config.toml
norm_place = "pre"
norm_eps = 1e-05
positions = "rope"
init = "orth"
optimizer = "soap_variant"
warmup_steps = 200
decay_fraction = 0.844
seq_len = 512
Each number is 128 + 32 x the weight over its row's rms, rounded and kept within 0 to 255. Layers, rows and columns count from 0. Numbers have three digits each. The size before them is the row's rms in percent of the matrix's.

# layer 8 attention key, 128x128, rms 0.212, rows 88-127, columns 0-63
095:114090141153174123125130148127141160180107131117123108135149163149156153137102113124097106121110118175130153080139101119072121082121124120111097130174165151127138163164027154139099097143158161
095:116154187107120110046127065146167104129190085169161106120120130112075151160131172112137130164090124075089129135114125146072109112151081108108136132109077146204050121136117066130174077106097142
096:145136085109144106075084147116130069081090112130117106180126106096141145130115171099074058188150171171137081054121119110150144104087101078109135114124070134129172138104116097144109104062133139
092:128101143087160162124143151149085162147171203146138119096211136182116097199122123198120148125137127094125115131146102202109097163141146132099158119100157154102159104162168146038215100126052127
091:112123108145125113162172126157090144136155107094160050159077143142090126193111169123101152135092206125138149138103151099129118087183146100146171147137115108055122125104149140160148144149136144
099:159114132099139114133184166183131138151091126105148114149065104099142117131109092083146091131119102096072154111093192146170140139132131101132143136091141113112059154155135120125116078100124156
094:151123095130104147128178150154164119142150141141093101126079112148111110093161094143111149123104233075150146106141124138165144173170131109095145105152130142172148135095126097034115143163103133
098:095142156085131107123106120116147095127176127178186151188133161165140102131132128171151145124153176148121123076129137118177133129113136140171122102176126127098127125164076195160144176113139113
057:128136127140118098167080097187078091136097144112109182108101119168044180114057144098079169120141070154134074111143120170118129161091111098088100127123097127109114128154095158078117051201061177
058:101136128145124116133165095101131134110115141138157148125089156094076063118076132099082180130108114102140096197140103098118149143155134137152110132082149117073132145121106206067159129175131179
061:065098128135113112128150095084105107086109114147180139116125119066145069117096110108125080101090080112110067121073164141108132120126133161165125102110098094088179100072090173123082134135104078
083:179097195080153111119104144142131132110160075138087127145162110094087134093149104122162093114200174107143058134142133164111106143155101096120156141147137153163155138132182078162129099078100169
073:141088145082139121149113107128121146051126154106140123095156116164095131111111125145127114124196127212153111152158151122148156157154126153172193134153172151017141153101167130143116127181084145
096:083153064118111157157147134126122106138087177113097135174071112097131108156139127113111170147118081132114205066064123128173078073115169184091100123125125106122113103094130144141115170164171120
089:108128155093130129143073049165129119080088123138128104168108151152134166118194132142110175127134092137131172130106143167170127101151050128120105173183121067132107180117126155078140188173126172
138:113129067153136083164149142101101147153135121151147196106188162125081102116142134110108109125166228099136104180153121085123146189114134084148214126081137213158163141114136138144153085087092103
102:081120124133161134110094145126156100092142158097104150130094151098075150081076148105107104142197131092141172045146099148208158124110124184186145156121174152087091117071138106115153134139080103
098:010156142161084093094134108117127115127110131141101098098092151124084103124127147163094124041105143166141128160154131109130074155195106096178136097081157145111098125151113111142149106148092131
103:173087134113094117087142077182184136121136041164109153191152109122176124140128121091128134099061102121095097169121081165082143134126126087079167102112072108173076153128143031104097111167076142
101:184154138154119161141116159144135143192071156053054158099113109092211106101172153188124163083150132121127131213100110087107152126092130139100128086171075124122173147092072184110103133113134098
103:117141136124052110129140196128094128108112084129152070105141141172066118156132078107072163115185129117157190103156156157113189166085103156131109116181111099034139147124179096179132136144143104
101:156118092130105125114149165187143120137191133137119182091115142128126132110113185148132156120086123138173106173117080113109124128115106152152104115135212086104129161155111114138182155092153176
104:089067101233121062120138106126152154173156132106146163065118113111070154104081127112161162106133137142136122160090117100038134130141177114140190149129140120097121144176122152109072139108126112
094:108136179071145165100138133121159140086148078137149154137109126091140138030145080165162114145104121183048084128079154140113120118123142116155112118106090156142093118124226097169159141056097136
102:133146095154136139098188112159133102091166158127091158065167148126147091078108125125105181083129104173155162108156133125116137140150162086150178135162093108140150167134135119070132131166109182
116:140104135138072138100139097150107063185197121074151123125117115169123147089147059153132212163066145156193130072109182107101169144128135136085137164108096156121122082112158107095167113141161124
100:151128179091132094117149108164108171129069170093131163137055101143177111200125115118145172139165126166126112134108099097124175170179139121102183153119186112160075130145157131059092171137117188
098:046121157162133124084109074139139081087171119171105188069158087127105168128100107138184171128171104119118092148069122067118104160121092164131150120097134119130127111155153105114176123140081105
092:105046171120147153153154154070080130128074095112051155089177152119105134148139075077070159117107136112126118177169097133168164141122143154173161149098123148115154107126124163111119044112150094
108:151128149159089124114133130122149118132042127153115150161154114128117117126116118118100098130142173169127136152164068116195084127148201138149137099180151163149164185180118108106133127147172104
094:165149150176155142110130202160104162114114112104141158125125149139135123155121074159100165099143099132138168134126178218102071138206177139116147186151165141209086123195127113193109133121071130
105:136179068170138160211109078137136124148150110149108173157147084107166103131125123134107111103162138149134093091159111099102092152177120113174159037121172141104094158117095172134087083138158144
097:130069127086175159091098119151100110095152132148162082114158145126132131091121162125114181181085093115086133155108173048134147169128157142126105088141097068113127153087119064122121094125129125
106:105129126123138170098116177110181124089145094142123103143069115150149190148130175069174108165068115093194111131173086124140090113157166144107112152134087109181133073172155065170173125132152149
114:135183165090146066069110128126153080182095127128156091190138127156125120154183085162180172105099117103090122081174148086103103171123088153083168111120145117110149149169062113089134110096097144
092:141123112110097104102162089190124209104089135110155123132112124159159135074143057121092181189119127156177097122123084171116121065142143150145134155133188150112140128087142204096180137144152077
095:081132161163167122112080134072158053116124109109140157177138118114148122143105113074110121125129107130129152171154092132114160106141103150153095121163186104087131144129122196169237126082121139
114:154094177139127146133095137127144096158128103151132120160150121138144177091125090115095121096102084149113101170187204134085163167086139106057081153104101120125142158071113101103098191104040074
100:111154095089076089177159041068129109136088157122193188137163113058174120108161086118144170098096098202122135091178106145111146169114159113080108170116129108090123133125118133174153138113163144
093:113088106142157107178140178110113201131165130112181098120163104215133151086122134096134128152155174099120113086111097101144138120100122108118146121093145116133085086109129139118083095172088165
# layer 8 attention query, 128x128, rms 0.202, rows 89-127, columns 0-63
091:111124185078066137094122121182123097093089113113105160148153114140097106106086120124167150112075095139116095141052137115057086148173072119088131148199150091171160122102112103090101148132131118
101:100151127121174112094129086140138116107140226131131142139187137106195144123108147166094058107078124136109133134145152139113162205112025147097128152115116128124152144138101106127056128110128139
086:189108172142111104163135099098089063129150179112139173155126168158112071116084108113147167083111156106184156150116100116110145143221100103180140185097098113113162152063112136120198108109119071
093:115106127138109129141100134097089136155124146117112132060081108105128100156159089154159141139095170082100210163085162134101121083191125132065153106183131107143075134142159166105162171186116154
096:121123104118130129130137148128123149137154143199171105059142138073140145129093115154161168114083145102118068159098153117129161127095098162106112194110112138156135147161135128110103138081175168
095:118138158026161130103081071149133135141135134183127115167152115156126202180103127128183199106087126144086139141150147197073139110149126124126147130142088084120132150145120149176139087184098140
091:107142108132060160147167148105184081178104094150139084136137125156145195173145144173214111125097116072109141146119163106124128125099138105151090136174080075108086112095055114165133081136155125
078:134132124106157118090146132143136146092036181101111075113067138083123118168161071148077115115090121171092199148082133153142130073159106169142148111115180113184102141128163096116130104089187152
050:140062079152134155117136092105070105100107124180071055114129142121146131172145133132147105141150107133158129157161139065131086118141147165137071095173115146080099170151146076094051112137122150
074:092124096069122151087153074158153120152110157136082083127077088134144116127121120153103141125116136100149112114150102140077155069136070124157094115114151124156088148126079102131117074114204152
077:151174110208143161137183149119118198148066139105138158073196099133069117138141117121147067134135081162114056113157079101124072193092158115069132116146116115098182123102084147087134097136121144
099:169127094159121108153163167104109182162108175129156138075152114076043152101135102179128120143164081158102125110122113118135098129133171155134137100127133126067156107075173154122129107114154124
076:140106150109124166109155127127163087124166138156103170146136094118126094180117107164105163125054110132129195183157152153080151080113153139176090133114135132157142136183096119141142134172146131
111:087130149094172177117101105140170084101155111090150113166122177162212103143134148052145117112088156084188101151133144131161147101110117098122127170150136136170071150158106125105103180155108137
088:112141129114155095091147091165133110140113104169142137096100135124199160125099123054145121080122117106124142155096126104182129133077089169119051107130104110228133128125097095176152145103140198
094:121188149098115128159130151150141121118138180128102143111108138174116114134082109141126103142152148087106119069152181118132110136065130143114129203097097204095141177137168158120136108073161092
102:095150147157074121135111098153098068170158129044105128149126110159091117104067155117149116081108173173164154158118123085113100122145127145087139066170113066154124134186204153152223098162152092
102:157166121148134141092144136139115085102113111073104140146187158189122125079157109061116104135143193149092069150089176127134071149064173090065128166159134125149135139135138131082151157124110118
104:154148118128164112101143110160092144137099124129168176117118132073130141185113106123055120155105090144130196132164100160169150093127094194121133075105129159128133121161100170172061157170106079
104:098170158113076147114089109111105077097158085088123181111132152156148112125123104079072120152207110123140141195169177091196169152122192131108121131138175076114168100099143120154173123139173140
106:132114118090125091149096091110090114141146107168113123153075153154143128120127076129093179138134081134084179145095071120136128143123131146200034122144154129127073170114088141172097109116120116
100:140129116151134121105110109081080181169122190118119088075089090126148163195089150102152118092107173152118145141136101118132157097185090109159120137189118068133098157127138118160120162108119140
097:105134152149091197129100157134160125143148108099176095128103144153124184107160112117144108103096193127087151115095133142141218147131133102137084124161144140164159150128116160093153123178087143
098:097182111156118133127173085111122084047136146125136087155150060144054121157151082129109107114061082186108133124115118141117177138170153149111085145103123128148130143161078088095146167110106157
121:115165169112156134138151116105083091149130101117028127107131183159123167104145110096123122182103126137165135085154159101140133161135123149113154184121125133127067163166086117128136068125135183
094:151097119143120181135096133108131118103131139106096150156174094127172097111157108142115165085130170112142080091086130103139064190154135085109192151176132157157097174135102137127151198127135183
095:099173142139090207116078131158177110129163134072121112115153176096141122130046113139091125116177154175183151097090083084091102143099181147128157123161103130048130090058115059070162130137119140
097:172125163144151160105111182122127144185102150131087127041121100228184118160134120155091106150108115117057175119143124099165118129115130158155121100118113106145142174137127128126156109136140148
101:151118100178122171122092103135157063142096157100105123131131077154181134163168154150169120078117112157106160159168071146104091159087177096114144074173164177125109172140140118102105110069127126
090:156114190144123117135108202124094121097085055135102153164101088153172075158123135120144146151123099068126095123150112169127166132126134135061126157139142118105156149089191140185173170120087119
105:122162109060115105095167150183122075175101155111097173118089104066056113175136091146086101115110123116166123153122123120081172168152098094138108112149187150126112173173155156113135124131139127
101:154155122136156123106130116146173144072101146120038153139118150173051166183104166139187152139095151092131137094161181151174095157142074149150141154138070151165099118140117074150108098125116199
099:147144161125151158104086175144131106130118074127146124092110093115150142144054140156177110113105078103120093150114149117109093161124128109091068149056047096136085110117149061184093129086138118
120:125154173097125136155121146129111115140116121149104168171141177158153145107137173129169083169167138037164090150177137064143113144147133125141189159105131125101156097191152147090187068129117197
086:109159143150192078199177110126162125114090088136114095121084106115115111146082146132114127144171147160149145124133084199134073209119070142082126056083119140148091209117151135107181135119156042
097:122105170124131130157125176116137142150103175094124118145106078142121127104127124118100136155197135119163141089186160141081086073122107138142145092138178097103116122135130134171186107117122121
115:138079179094149140156126116123168125080098108124107142124163160134172165079153137070118091189173186078190074155169193122156094131124175086085138148101186134135123079130116073167112129103158150
101:131128146113132054144153095115151087161072056072108083187171159120116115083102122124118097120121153147158065110206113151139104199112112074147116117161141161144148147114169124165141172162161169
098:064100102091150119117169141108163102132154151126123161129064090100069143182110094100135134108118044092146142124129118125134114103080156131157100138112098101144109086075144156143104086154099117
# layer 8 attention value, 128x128, rms 0.24, rows 64-127, columns 0-63
109:146103153111153113076088121109161111126133069104130153048118134106167125102204115130154175100150166135145135168160067117137131176135140184125102111155100146116087076122096152127241125116108075
104:107151144142080109184140144090159125121110151110145169094102084130214107135135128097188121180172099162108098142141071136132155147113129188097093203172076100137093148143110111116123127065126082
088:093095067150120151127151198157071138137112094153138157122077127099147141121137078108120145114160104156124188175168102140132092200134127172138146163108121140086160127122109160102133139131128064
087:134111105136143148157073103097128082101192097185137186100172094153172169144151199131117062185096111131132138098124159139122124114178101166048094168181116094134140113095106086162108097156126118
095:147116183152119111220147125142110128124100137176098097187114056156095157131123148135162124150133123126162131163098141048162142106109132103192103109101139153108129026137141120075139122089116137
105:114141118176104117138126163140125155127140126126153045093101129159128099115127055112182153078157162150145131151196140222158148108106167109199058103147121150118068095137151150120150169086107116
100:088112122153109072105130173098110151125110132144145106072068150144116117156152038142088170104094131155145080187155148138141168150110177159146118146059122129064116159101141148140170106117164138
095:127163125130118141189116138161096152144106160175106129168121157127162073075129111098144179154120177133110140128127131141198121153080142173194114117129129154106137097158093133137117151152140161
112:116086116148122133103075189135158161162144076163111161140094137123130090068130052159061138110109118070105165123122121152124136160116097164112091158096144145122115239145117157191141114150171126
105:177174108147191092134127127128138117111103159111156131111081141070199155120095161117172130140093160142108171069128198083151133113105134090129117116164161111160154112141110127129088090120129087
089:151127117124144125157122151115172138198079153215143140160085121134126105035108084109080146078132145108091108162136159123114128143111190064089158141146092168095066107144113137165160126128153129
092:189096166179123205070166118171167127154113162138156120162122139151060121119102127086092151150160140087083175091150137170127095109070195135113109148131151195070078139142084113186109104108129139
105:072071101099103149106122128136129120103146079106153045097123111151149102213142107160160096124155149108131116157148120057095131137143158189110148183133162133116121138109129151187177199132098093
094:130073149158145215170120089087178072113188137118125118139134118143141151166113209118177120063132152151122063139144127111095144156180104127130116132078150120102154098100088128133151136128135140
093:117110116093068094078159182171099132143122106137132122067124089161183110092141141116153146125140131154156149173156139131132108097085238112178118162132103150123080164143116148160155121110125077
092:133070198131057109098193145134129124150119156111088145086124115146135154166135107138146156108098068086128093092141081171160125126094170112112144111107088132181166095149110126147191162193099106
105:139115141138086119116180161111138121152123124030178124143139085173101150123062184141144069110140056102125178125119100174103155101156166162091115174154154120129143098127147129141136115159097150
091:136137131096170108125076010170171100148177181141122141155143176153081184171133117105178098130134156182149106224072189125122147102120190146143144102135123135122133146152144163080183153128157104
093:137177152147099117143145077150108149114101137196117110121173059132114101099116163132142150092128154171162113157123146161148093092109120141155158067130130075175121147132196129131119166087102057
081:114100145125135116020148156084140163147037127149156157115130109131149104157115158101036150110127137169123110081128110102101224116115137151112077144113108112072139173141130130156146113133101110
099:101178142141142154132165176148124117129058119118220140091081117118195095103153128112107153086197124152147136135189146155108144124103145129152087136155090162178083136113125143164113155129083095
102:137058086144087106079147148104142113118117096162098163122110109031093082172124110145117084163088162156099170105123125046131138144194054150173122133119116111129103176115154077124124136160166072
104:117165112128153145116163166098108224175134143143139148111104160224109101089149097111086064127105132094162101124150136164140156059107157106171104107111133154098108119112105113092076151136102081
093:137148114210090150126141139145110092105138134172170153131149127199092086121097143179106152109111158091137102138096174223110134098180125108129160098111176151075142120201127102145065095172162193
084:143075109125171204116158085120190170167122095141081183147135150125099129079160097142168196168131133099132102142155158143156107178122140144156102090070075153136107142141086145143112121176161132
086:141159157155141169149181193142143128121172050052149096115118148147172128095092105166106135169180165103107168136121090146086144087147188113130093131178177156136150054169121134112173152166097131
094:120137119099094137106130166120175164109149121143141126123132151116115142091123168126102164113068119137135146125152105121107080129095028161111139130081134113068151167120111120146137141158125194
091:129097175066098123087126117171131126195135162163131186071149181121115110147109098141164140135124141158195133138210166123138124107149163164123143135145119115091071085168110163116120175133125075
099:152174115118096209154141093171119139121137138123086121114080133108081152107131125140132114122109147082129119119121123093175126130106157120145175046083134110120192127145167107127185099141131156
083:100157123153104106088171105099092095114105123240144076135088075166108070160165143139155095115102096118124144070120096221065201114129147150109150135106143128109127141131094191128132122182154124
097:056078129149107139118112069113174160185112098132105151164149132131148120161145117115117101184125114162163104112174115055135167141126088096211136153125154127129093099131113083140123132145151107
093:152217130078141126169157157103108165165119125094157168169153141128123170067090143129093093112114119130136186121139133170139089143156111126113155147144111158185067104147089075129086130140154086
097:089092087114230095082130113092103101119177147149148178084128130143127177162088097185126129156117130098169168096101169107173130079194095114109138134125122144124161189081182102145153127120149132
111:160097167125174148125186109154111178117140128167111091132101080119123181144119135146143084121111202165072088134084121094123175070129155136117117164155068147177144122145103158143165142080117135
107:062124138063147120136124129096154131126147078089091170153109114081232134110133123093133206114156119152128111097179112157099147143124149060130187121114108106120075136142079152162142089133101157
095:208156080189147149132118049173116104119135042097139118096161152114147101125138164098150144152157150113142114154094140088107132111177134107077150143120146129095168116145162125092089080163098163
102:106141139141119138190144214127135099096130123145176091137138194172107193133122167142056097158134127134129106153047135063098144111119077118132148121183182138167090099137173115126100139163074106
094:095147098111147160160107135137103155061171138176109116106169161152157141156108070117132104103155102139124144160138168111101117132199097133137165133106205114163150163142108086108145130150124116
100:157153102076121155071126132100131151133116120140087074055122139092194115061110142093128192112153124128138095106149093160130147143124109118125120126145092106225136142144155130131118130132103134
096:085125096115069118160148074157093117129093131174115074073101093108089157076067154131088182122140120164138136139069137101220135088086180138144100117124130135116132168142200090141150159160135093
094:110148111149114071171094121149111104124105138102149104120070156138105100183119168183123044166138112124116167097129104154128163131167068122136125123117131141184127169076065136121121136198132110
101:112163160127133105164134121196116134117066099141117222135138137096173098107164143101156131136198151143090122167124111098143147117122132109196156154146131103139096179159144117128103151082156107
108:107110160171209064089117131055150130167124140105146162178107187104069170131116096110139162147100175126145181113142188076120121098112118119149049108148112136102149110123151119107141096087116115
117:149149112137126173069131082142100087138116050093120140088181121141103122134114166118041119203146124127139118065126101108140119121182130191117116144132151109112175124155137046169130129132162101
097:145081106059086135117122122134155143112054189147122113118109135132044121092084144144172140170153117165165185117098092128137135156105174196086102177113150162152137143145188133136200145134090132
106:219146072116106145097131095104146162130106158143087111144137123102148133124112111152164125081094115152132198068127100082127120145142082095147157147099149079135115093116200143132160139129220198
087:203081115136157108141147124106166166133065126143149103160100147146182117133082188184073133109097098082041109104106160102122131163118090130136127106140118123132163109115089109121151120175143153
102:128119192140134170178162124134107060038185174163118117117114159166139140122183170125121129113150144091106104121125139111111146137128114127128128106129141127135195097121139150151077143084160072
105:086063172085164109152143128131160155152117186040101129188099113141154104160134090091160160113061128133079127142130102100098116160127138190139140138122109095080125081123134164167168129089131173
088:144126149105121148183185077191150150122128157128092069197148137091138143106126053168072136153105071112107158134150097116159144148117107151082132119135124148150083131082153126117148103080141152
105:164112159151116138184137173161154110159170105161068131102134123106112143106172084127142182132097181084110133136094173069102166140086160104169148154099080086095175139132130035134101147103192109
087:170205107082114137124173119176072070110061126147097156071155140095142079140120163164093173108128125173118138095138137129173101183105125128093162138142129119138098104140083100100147164117104108
102:126117118105069124123179147042093127093113092081173128198130134165195116174132115118069136096067080090165127114129148132118091081165125139125115175143132162088176152116123080072116137159160148
107:078055131151104162086187145112121059135097071097125108104121127128124099174165118133074106233124117152123137115151123106115158155125122170119162184140158168052132123185156050156153119130126116
110:141118096137071166131102115096172156113130113186083148101165127089140154147097080138139187142105149172144159124157093164110095089132098089116176045087116101103059125111151150105163097147126127
101:202175117145120119160149113167148130089105156190104122057073140126147156182103170148122102094149156142123087146133132159171159095101145094086149104084122108180178133108126138094154131125146169
109:166118118160172155143089140093068141130169152087200116078126183108136136171183150171166137117105180096104090151138157091108110133119097152094106166165090104110173138100153147134115203086071156
100:150130120134117137091097124089126114154147148158127150157143137106069118196195161110121175092143156141162156148120131068111110148039126130100118172091126103197178078082147134104157151108105092
102:109148129115090158144164110149168154127107126176061176132138135078137148069142082116167166159128130105159105134127118134101104127133086061122198066125118106135153171147164078150136103154095139
097:170046169126135109147105092176129144136094137180034153130142079112107103157121107164154080117092115179090119152104047096170147115170162104204181140134175152166065155161145120158081120129169130
111:143118100142129159170137112066106066169075077119134105095142173090136056167160166165130138124113159150120126140121155104096120143153122161066141216127080129124094058140128159126095129156111067
113:151103141119100092122173107052145173121152117142129178082087046138149140121125121170123124138148120111117123076118120135137189124138144132119072171136098134112091101146168093163141118136162131
111:134111101122155093186113138110158168082096136172126178154113138091157184124151183118168128130117102148166130148112167104105158149134118052135114100125129126183047121107082172069141112152116080
101:159143139130149134143136191107110130172116129122159083132141159156107147112175157128121159062141168086168131158112098120105160116108180079129147133165073123120118063146142104117101152101099106
# layer 8 attention output (transposed), 128x128, rms 0.213, rows 64-127, columns 0-63
100:114100086134122104150189149132102159164154161104152116103084134186166154147134070067156140181132122101177178181168143107113180119163111174132116163130159115109158165095097191132126201126118131
109:206135072120160127114138141100070118148103140096168137123140115104175114086039135091135119113126138148143162105139092144140155139076101129172089110167156138145133108118119097155148105106104188
101:161119166140121091102165095168162141148185127111078142055116150123171119089199113134120105132083174110085142213095095125176161074056114135135138159099160124130146183158115114155166096154140163
095:163151107090087099103139101129134129116192104116172116174133117117172099162103128123149145133141151147131077042119069094135085167082146135101114185100166119176076162178048126045113154110056175
099:112137126101155164158115064092112145147160118100080158063121113117113170136179145121159120095133081150054130086136148089111114149122158095095078115129110101114154153176163144104124176124071193
100:124111141117162177166156188146130085125132086112113129111065072109166109144169139114096097178122078146086175172128148122149116068116173205092116148097201116147153151196151140150142115080139106
105:133110165154124119094122174102100160129152126148045161147155141131077130144162111109081143123157126085081222126106099142073118078104138138154147112138171092195141185096118147138108089166194147
101:109098198137136206121134119156134149180149174081125124138115170089153194191195103123121099124100144101097131124154164108094136164121138087066093109108146164077039155153147126140146124142106149
112:103125134090148122106169173171143122085064160168113103091090146131154092171122118064145114166113217117150162144160081095108170089064151138129139113146180141051142169146116116092134062134182132
110:132141088160101071100111088175174177099158166108135188138174120086053127106112134164123100143159140163152104098112099141131152106132097141166201118127142125104103096128138095117157190059150127
096:131120185107136180090149160172098123108122134132101129037083123104108132070211125153112128111122131140154124095100132123169192090123090111095101100086153145126144135166148179109120110141061082
100:100169115072104109104140107124061132135112068123182129121123143119119092124158110108125157065103136083043099136161127138115170114112104112049068131110127151128107157093146184085149091103187117
104:159159119116144067139094156130158100155116098169135149097148150132184149153099159161096132162128105150142140150152144087116147145126138141169136117146090099132104139127117155087243124135123209
099:125139102084116124100058091121082117121081136085119125077107059114127127178148183104157174110129077158154151137113109111087101161150096150089160115184100099145125122167106166107129077096098165
094:184163107195137127139200127121121138117110114118095109059117081114201101126114041126123089170173126077139129155131113118088135104112083173148135142170122123108135095166097161131095151049141105
099:186105129215116109169088157096097120137102116113153115136079160105139159107167155174165138110130156157073103158120145151104132071187173112132160131164191139095123165146120125126142136091200119
103:092100128077147075127141120058044156129089124191162152113163129111148060121095166123179208110149105127141111106127158140162098081179106122124126177100094111124162166111100115113108143073138130
097:127142176140106162097123169097079136154161087131155095102133127173140137145143100170126141114094146078151107107160139086118085193085110145142144091141158159161112121134200139203137116186102054
097:177127115137104178110095111108170123148184102054131140097136145173173165100128099156092107150145108157152119168123165071165173131250190112136151151109097188150121100129162144090159103110078167
092:088100095167081080140068124133134100081133091131108143178101186062182104171157108164149152072156119061114159079169173122170094092083098172125137064150104149115140105141132143116137106074145117
101:161119082146097103130155122111153127131136102149087153139119124098125157125109103126131107116113089071123105146105116156146218113148116158085111093108175194110149122168146104127135109107070173
103:159141152136119081137097125130172124077102083143051154116107147147189091133116110154140135153075130127169135171127143125102119198068101161171132161121127135086159163071123070125124094114148207
107:123162148090136095155120131174157072131133085136179124052166146103110127153106137078130143106145148107150211119114147156163183139096130100157067149111157201212094118191130152151088133055199096
101:126120109150152068123081155123167204125158152160127138095113074074058117129138161147130134087223113141145105139127115107135126165103179143119115108166107191167125175102096132052120067166153111
090:131123164167149147132087134150110069056153155136157104160118120222079142174135111104082133131098206154082141176148102119131161145159088119119089095166155116137116098079088124082138122133157174
092:048166071096116098144148110134106126110097174144153131103153108191093114097158111169117146117104141120062151105144143133128145136123114103117128185066098162126096139162095139140115162093126152
101:122089125109178127075110125170088075136108128104078135173084108120071067124100117157071163164138121099055096090143129133141104143110106142125177122154115146118143140081108124117118167143163084
096:178098184169129118146125125134120108144143140060172092077137075131165116087172156124120108121147156105106140174138102100121139137149088137156113111092151120163161193054108145126240170062075101
100:148161140141205166171123104125098140179111120106092108136110159173074127144154063128149113075097136163148133205126123167100142175164147078073089112132131131152149124109105143135147146142122083
093:155098095105080120129169164137171116176102141108100115123192107126127130183179132061081163156148117135080065135122173120142106111142166111140116114139096104162172146117110099148120145104116169
104:136175126154100108157125143171179079144137131111102094108162181157131120131098175191156135090114148145091164164136139133093130175070123132098080109122101165109174180079086103185093049079151071
099:117156073128108134091138102146087122127117112153179130117132101144143132160104120123132142114183164122160103045000191149158145123133129093094112149091177161076093091121077133149153107101131141
095:078163130115102162117146136137103107134145118104107034162100186106083172066130125147137174157055114189066061128148165136108165122116153120173155177144136104191138147116155108108196099087110087
105:136108121146154120138131107163156175099122110150156122083074144136170152149147156140177113157091129080119094091098124131102121150130115132123176135181109112132111133073096143063102133114121128
105:133167051126131099125187113112146106136120127102138157127171112089136095070120144086153140079105134207149136141117072063158141075120126119103151094107186144117170088074134185089158125127172166
096:089131135086152097099114142131149103102169176123165144119129084175108150146121133167089166092153163154092096091161102169112130224145161073149127139163168098137119135076126113110133196140136101
101:113130068082166119116096064178147064108150088169096142103105081123129117181070123126146164076119078127125148100108172144156177071128108110160110164092050117117121128136099133114130135166119126
096:112197111102139095099096131131180084148164154060162108101121047132085133123163140170083129140136078139126158172104090129110177072122176143159128117128134112082127109135076166083120130102048132
093:113200086146111136139185146141132094085106166143185178157111163144143175154123088127097155176144086140184132122140113148146121149104109203085115131096150114099079093087131105117146148111128106
099:149129120130118128073129179128066116127165165149112141103131164197112126127166143117131146165134143074156160105131128097082117176128119128119130195099102070104089156166074103066136107111136099
099:153080119129128140136164108137095153084131107083147120135143133117110079102143096051098074143099115114123101148145149122074118092138115080134167196110151147118169149150098137118072225085124149
098:129125079142174168132087099208129166188121126167156123097169162124158083159170121122102110089120102095130105153140128122144159162079107126083121135131130190178138130148099194084181112151115129
100:093152200135104235124108139112145140107155081118173053108145116139127166108066137085147142068102124170138104128151166121140102073137131167126147153087151115065172083121131127148137111100121130
107:118173146177109123099109130134100133144143177145099093105147126152089108110050159164137123131133146132168155120110160127075130234154124122150129177094110120126103122122100132110105098117133236
087:144127109126135173146123140078132141112117151139150108132159142109128102117201140069082154128143191126073105151069112067139096148099125084138072172075163032116098110101122123132114108177125124
101:143151128122165162146170086089158121127163163068077097129211112166121173115117129092136076104127147166132105181137126121066098180175154119069076112113112165110102151119162114087163092164145123
092:137156185090129093120161107112182127053083166130130107107118172119120117106149153138114111148157057131155134126135087095178089096196157120147105176127077185060107115149089107137090141145159104
098:176101179093115150154137131143101151172124128149140181146113115092118161139142136134157143061143131180112098174085140157117213173159125107123105130133064117120126118131072132092120148139101159
103:108173111095124183139205110102077172153085105090095127194155105138161091127105122157161152191090160104079150102123120105158070044122117165141167148138110180153121104099146144152100112166136119
097:130145081140098178082107171145158102088129106164106085127168103135201133115117115217166119093085135169092112169124124111108058071167138122114117124094133144192120094118130105120112156200118128
100:155171112142123182085068083097091132220175103105122098043095162159079191143122104149145125113155115129147152110148108057188140163138121099088096083146068140197106106133121101117090105123106147
088:102161116120095098120114081127112116126089118085162115126125128123094093107166156140119179111121135097052162160128114120110147144106158132124090118134096129165176085099153108096146127108159121
097:099150126114144104120142111118105126103142083077059111140190077128134174146058154138136147160090089152125134105106166151161106105122119118104144166164128167131104128151155124149152146133177088
095:162139165140129145154106098120125099136148099115060104123135120108176124096061103138097154156128113122100215116172151108140179121132130124131128125115080191162128222132160080104127092161159166
099:117152148061138164146120108113122090164117095068119153170089064145117117094173093084116120073127094139174137096133099118116110142170153067150118107100167090183108128201150184126159118139124096
095:187144138149132117164144096098130091130096116106162140097119129168076072126162123151115201145120162146145089127091131103140117122182155082103182146110145072128167120120146128074129163152047086
101:140126153052183123175106167082167193142159073148109152125126135120110081102148137108150127118126090103120120125110141147127131133135102144116180094036134106136164082033136122176088147126148098
095:097111160120143209111150109103162114161144178137184166131094093122199129167143109051128164115041123130167176141141095142151129111124160140122111104131139045163120097140116108139077141133070148
097:087155114127128152092092120153121079107108120128160097087119116160132138105070136138075121071194138197067137144134148106132131190119137143119140130119129169152102091160170136140176140052132090
099:147084090146175132157133124119145180176105161077059098105151116139125126200208110202158182104167141167109125150135087110107163185073108124142190150134143151122094176121150124084138154123126119
103:217111076136092106106110112128145132133105099123113140101073079152173143124135116104112153135078131122171125093146101136150147186123181131148086110106127091121145102110178069159157177095199163
103:175133136144170133155211120086068138106147074161099095140089195120137134131101095156153157132140098184170130069137121158139126134146146122144140120128171125142080119141158088064165083113150204
104:143124104056127107150128141138155056103147118109145144134123149104113173136177131135161144085135128131151121150064130131168093103064119167136120128167177112122142117109126145162095201133122174
097:108098172156137140129167104173064173138095117149147152082122151092122168183094125113087136112167109148136156128091162183131114122113159082113076130116133067166158095069151178127059127144127096
# layer 8 MLP up, 512x128, rms 0.26, rows 0-3, columns 0-63
095:140142143112145084138161158122125137151127107056171108114153143142164145111127116091153145139106102161102163087134144145156085119117109094063131148108158146133135114127176098181081139078174122
102:104126119123128166157114137154074138105085153104173205161109124117208113140178130084094134139138100162086144137158102096152068143089161167170073148148143118123162166166149118165125089112198222
100:129145148154122152145105178155122086084128181091142111075167187126112112084181179107181176073125114137173133042141081092095119130112081113136120123106128151143150149141173144169101119079074157
100:159068108085145210100167127120078124171116093152090094154141126046170127061183135146112171093120110145139152147144080120156159143153128140144072113134124126141073163145120099158174112112117139
# layer 8 MLP down (transposed), 512x128, rms 0.266, rows 0-2, columns 0-63
089:158151114147174092179126141097137124113115090164157149106123124173140102137104125167136119083137061152135112129125154128105114101083092163124057089141108120175107066066061122126145108062146101
120:121145085045173132099140163123141184102142174109138149098088137137119097061138173088119125139087095080153131147132099084096042127089144152136117178184112129138171177096107108162142197131139147
091:137132127099093138121096103133111102125138095115136229110112110132167154168139112165131141145048081109176167173142120161125126157125186132164164100170155150185072071115108116082145118144170086